{
  "num_hidden_layers": 11,
  "hidden_size": 64,
  "num_attention_heads": 1,
  "num_key_value_heads": 1,
  "head_dim": 64,
  "intermediate_size": 192,
  "vocab_size": 8192,
  "hidden_act": "swiglu",
  "norm": "layernorm",
  "norm_place": "pre",
  "norm_eps": 1e-05,
  "positions": "rope",
  "rope_theta": 10000.0,
  "rope_fraction": 1.0,
  "qk_norm": false,
  "attn_scale": 0.125,
  "bias": "none",
  "tie_word_embeddings": false,
  "parallel_block": false,
  "extras": ["capped logits"],
  "init": "orth",
  "init_std_qkv": 0.0471,
  "init_std_o": 0.01,
  "init_std_up": 0.0471,
  "init_std_down": 0.0058,
  "init_out_by_depth": true,
  "optimizer": "adamw",
  "learning_rate": 0.00278,
  "beta1": 0.95,
  "beta2": 0.95,
  "weight_decay": 0.13,
  "lr_head": 0.00925,
  "max_grad_norm": 0.5,
  "warmup_steps": 543,
  "schedule": "wsd",
  "decay_fraction": 0.843,
  "decay_shape": "pow",
  "final_lr_fraction": 0.0,
  "batch_tokens": 16384,
  "max_seq_len": 1024,
  "doc_mask": true,
  "train_tokens": 111100000,
  "max_steps": 6782,
  "dataset": "wikipedia_en"
}
Each number is 128 + 24 x the weight over its row's rms, rounded and kept within 0 to 255. Layers, rows and columns count from 0. The size above them is the row's rms in percent of the matrix's.

# layer 3 MLP gate, 192x64, rms 0.0872, rows 63-69, columns 0-63
size [113 103 106 102 122  83  92]
[[129 159  91 123 152 123 113 131  91 150 138 138 109 164 121 116 111 155 102 147 120 125 148 148 170 103 156 166 133 146  79 115 112 153 113 126 137 106 145 132  71 124 163 135 107 123 123  93 132  94 154  85 160 122 116 173 127 157 116 104 177 116 121 120]
 [137 138 140  80 140 137 122 105 178 152 109 149 136 147 147 117 135 137 120 189 128 128  91 125  88  93 109 140 133 102  89 136 132 133 117 182 114 178 117 103 126 126 123 123 105  71 149 132 129  91 120 115 153 142 110 137 150 159 137 147 154 108  92 131]
 [ 84 142 110 115 141 121 115 133  83 144 113 124 127 152 135  99  98 131 131 129 144 134 158 136 105 134  87 140 131  97 154 132 133 166 113 125 133 172 175 145 138  94 138 109 133 184 113 143  66 139 126 153 117 128 164 144 142 144 119  88 120  73 152 131]
 [170 108 101 135 130 147 142 144 151 123 141 117 165 160 112 106 139 120 127 108  88 135 104 158 110 111 132 125 142  96 125  84 163 120 127 120 170 120 159 131  97 135 115 158 125 121 168  78 106 136 108 131 142 150 114 105  98 144 167  93 181 168 121 109]
 [125 100 132 132 149 144 140 151 154 172 148  89 126 133  79  96 171 123 135 125  91 143 124 143 117 109 142  94 108 120  94 111 127 132 105 176 177 140 125 117 133 155 115 126 114 149 115 120 145  88 157 114 110 133 113 173 136 137  88 135 193 114 123 121]
 [110  92 134 129 109 125 178 113 167 113 123 182 171 113 115 109 160 153 113 156 110 121 119 117 127 123 124 116  98 141 155 123 101 124 140 135 127 156 120 133  85 103 182 155 132  95 122 154 156 116 137 108  41 134 111 132 122 141 113 132 126 134 129 138]
 [116 114 150 111 109 159  86 104 133 145 125 126 141 157 143 136 111  67 119 105  91 125 162 133 191 143 137 110 135 126 108 135  99 157 138 165  99 177 114 155 134 155 141 116 148 157 148 146 120 152 126  94 161 141 113 113 101 132 149 135 100  83 123 116]]
# layer 3 MLP up, 192x64, rms 0.0787, rows 63-69, columns 0-63
size [109 103 111 106  95  87 103]
[[143 184 124 111 152 122 124 163 126 149 128 120 126 136 182 151 115 124 103 158 113 136  97 121 134 131 149 196 158 156 141  89 147 116 122  80  91 117 115 124 107 110 139 137 125 132 120 102 131 101 165  81 110  94 125 141 108 127 138 123 131 107 138 177]
 [ 80 115 115 164 115 133 143  99  57 121 143 145  89 123 102 119 132 112 118 111 132 113 151 128 148 131 163  80 125 142 125 134 137  97 137 114 134 102 152 142 123 117  95 153 162 172  91  99 161 129 136 147 118 160 159 155  94 122 136 104 112 131 167 140]
 [115 139 170  86 113 151 139 131 132 117 105 174 176 112 147 136 103  94 139 100 148 118 116 116 142 116 107 129 139 168 144 100 104 137 144 173 148 114 118 139 139 162 127 142  89 139 127 131  87 102 154  92  74 150 133 116 151 154 124 148 150 133 115  80]
 [165 143 100 146 127  72 150 137 144 137 126 164 150  80  92 149 126 179 179 131 143 110 112 147 162 134  87 147 158 108 121  89 150 149 141 132 116 132 108 130 101 102 107 138  90 165 153  92 130 119 114  97 119 152 142 126 122 111 124 129 117 124 136 153]
 [115 166 129  91 156 130 130  64 116 114  82 156 108 103 170 123 110 110 138 158 150  77 116 107 126 104 101 139 121 131 117 151 154 137 157 118 115 124 123 177 133 106 177 149 131 104 157 139 133 151 128 139 146 169 106 130 147 137 156 116  93 142 129 107]
 [116 103 156 145  84 107 110 120 117 180 111 117 114 159  88 104 101 144  92 108 158 144 125 143 151 158 139 103  75 156 167 155 138 136 110 109 115 117 134 143 134 132 120 112 134 102 132 126 115 124 126  88 161 115 198 148 111 134 142 157 130  93 139 140]
 [133 128 141 143 121 122 131 116  82 104 162 100 116 167 123 146 132 168 141 124 151 111 135 131 110 146 149 108 120 187  98 126 108 129 168 113 147  98 124 149 110 119 155 127 141  92 142 134 106 122 142  68 134 109 168 151 149 110 116 135 163 110 107  61]]
# layer 3 MLP down (transposed), 192x64, rms 0.077, rows 63-69, columns 0-63
size [109 114 112 104 109  84 100]
[[149  96 111 146  96 143 142 104 101 110 132 143 110 106 149 168 141 153 164 130 146 120 116 123 141 138 113 121 138 149 194 123 129 157 118  93 136 167 137  99 131 155  96 134 162 124  94  87 135 149 139  73 133  91 130  94  92  99 143 107 132 148 119 150]
 [ 68 119 111 143 147 137 157 127  62 152 105 157  88 139 116 103 128 140 100 120 126  72 160 109 129 113 136 132 108 150 116 161 104 131 106 145 117 122 121 145  98 122 140 169 183 111 129 109 146 132 122 132 125 173 133 174 133 123 134 112 120 151 155 121]
 [122 155 123 106 145  92 134 132  73 109 143 117 110 129 110 125 119 138 116 165 162 115 134 165 148 139 100 132  95  99 165 154 139 156 119  72 146 178 164 103  83 121 144 123 103 139 113 122 124 130 150 155 139 137 152 177 115 118 113  85 141 146 137 110]
 [158  70  90 164 111  86 158  81 152 129 100 121 152 155 107 141 136 131 167 121 115 163 149 137 145 111 119 140 114 106 122 112 131 130 125 119 163 128 154 123  93 120 116 134 129  87 133 128 116 119 125 149 128 136 119 146  63 108 167 121 168 131 144 170]
 [111 131 101  81 126 134 148 115 158 165 140  97 128 113 118 114 188 118 117 112 108  75 105 108 131 133 159 121  98 166  85 117 144 151 135 145 157 109 145 114 109 131 144 145 128  95 141 170 159 104 180  99 137 122 130 132 113 171 128 100 148 122 119 114]
 [172 105 106 152 140 104 108 167  61 172 140 116 107 139 140 132  84 110  66 125 161 147 139 145 161 126 123 116 112 144 135 165 154 138 123 108 100 135 147 131 132 134 101 113 121 139 143 101 120 156 132  94 154 121 162 153 153  90 124 114 103 139 140 128]
 [124 112 126 120 127 123 140 127 115 109 103 157  53 103 144  96 119 117 145 158  89 149 129 125 163 114 151 154 138  84 134 142 117 158 120 144  99 141 116 114 175 125 185 134 107 134 142 102 122 154 143 147 112 154 108 116 194 145 156 136 122 100 128 121]]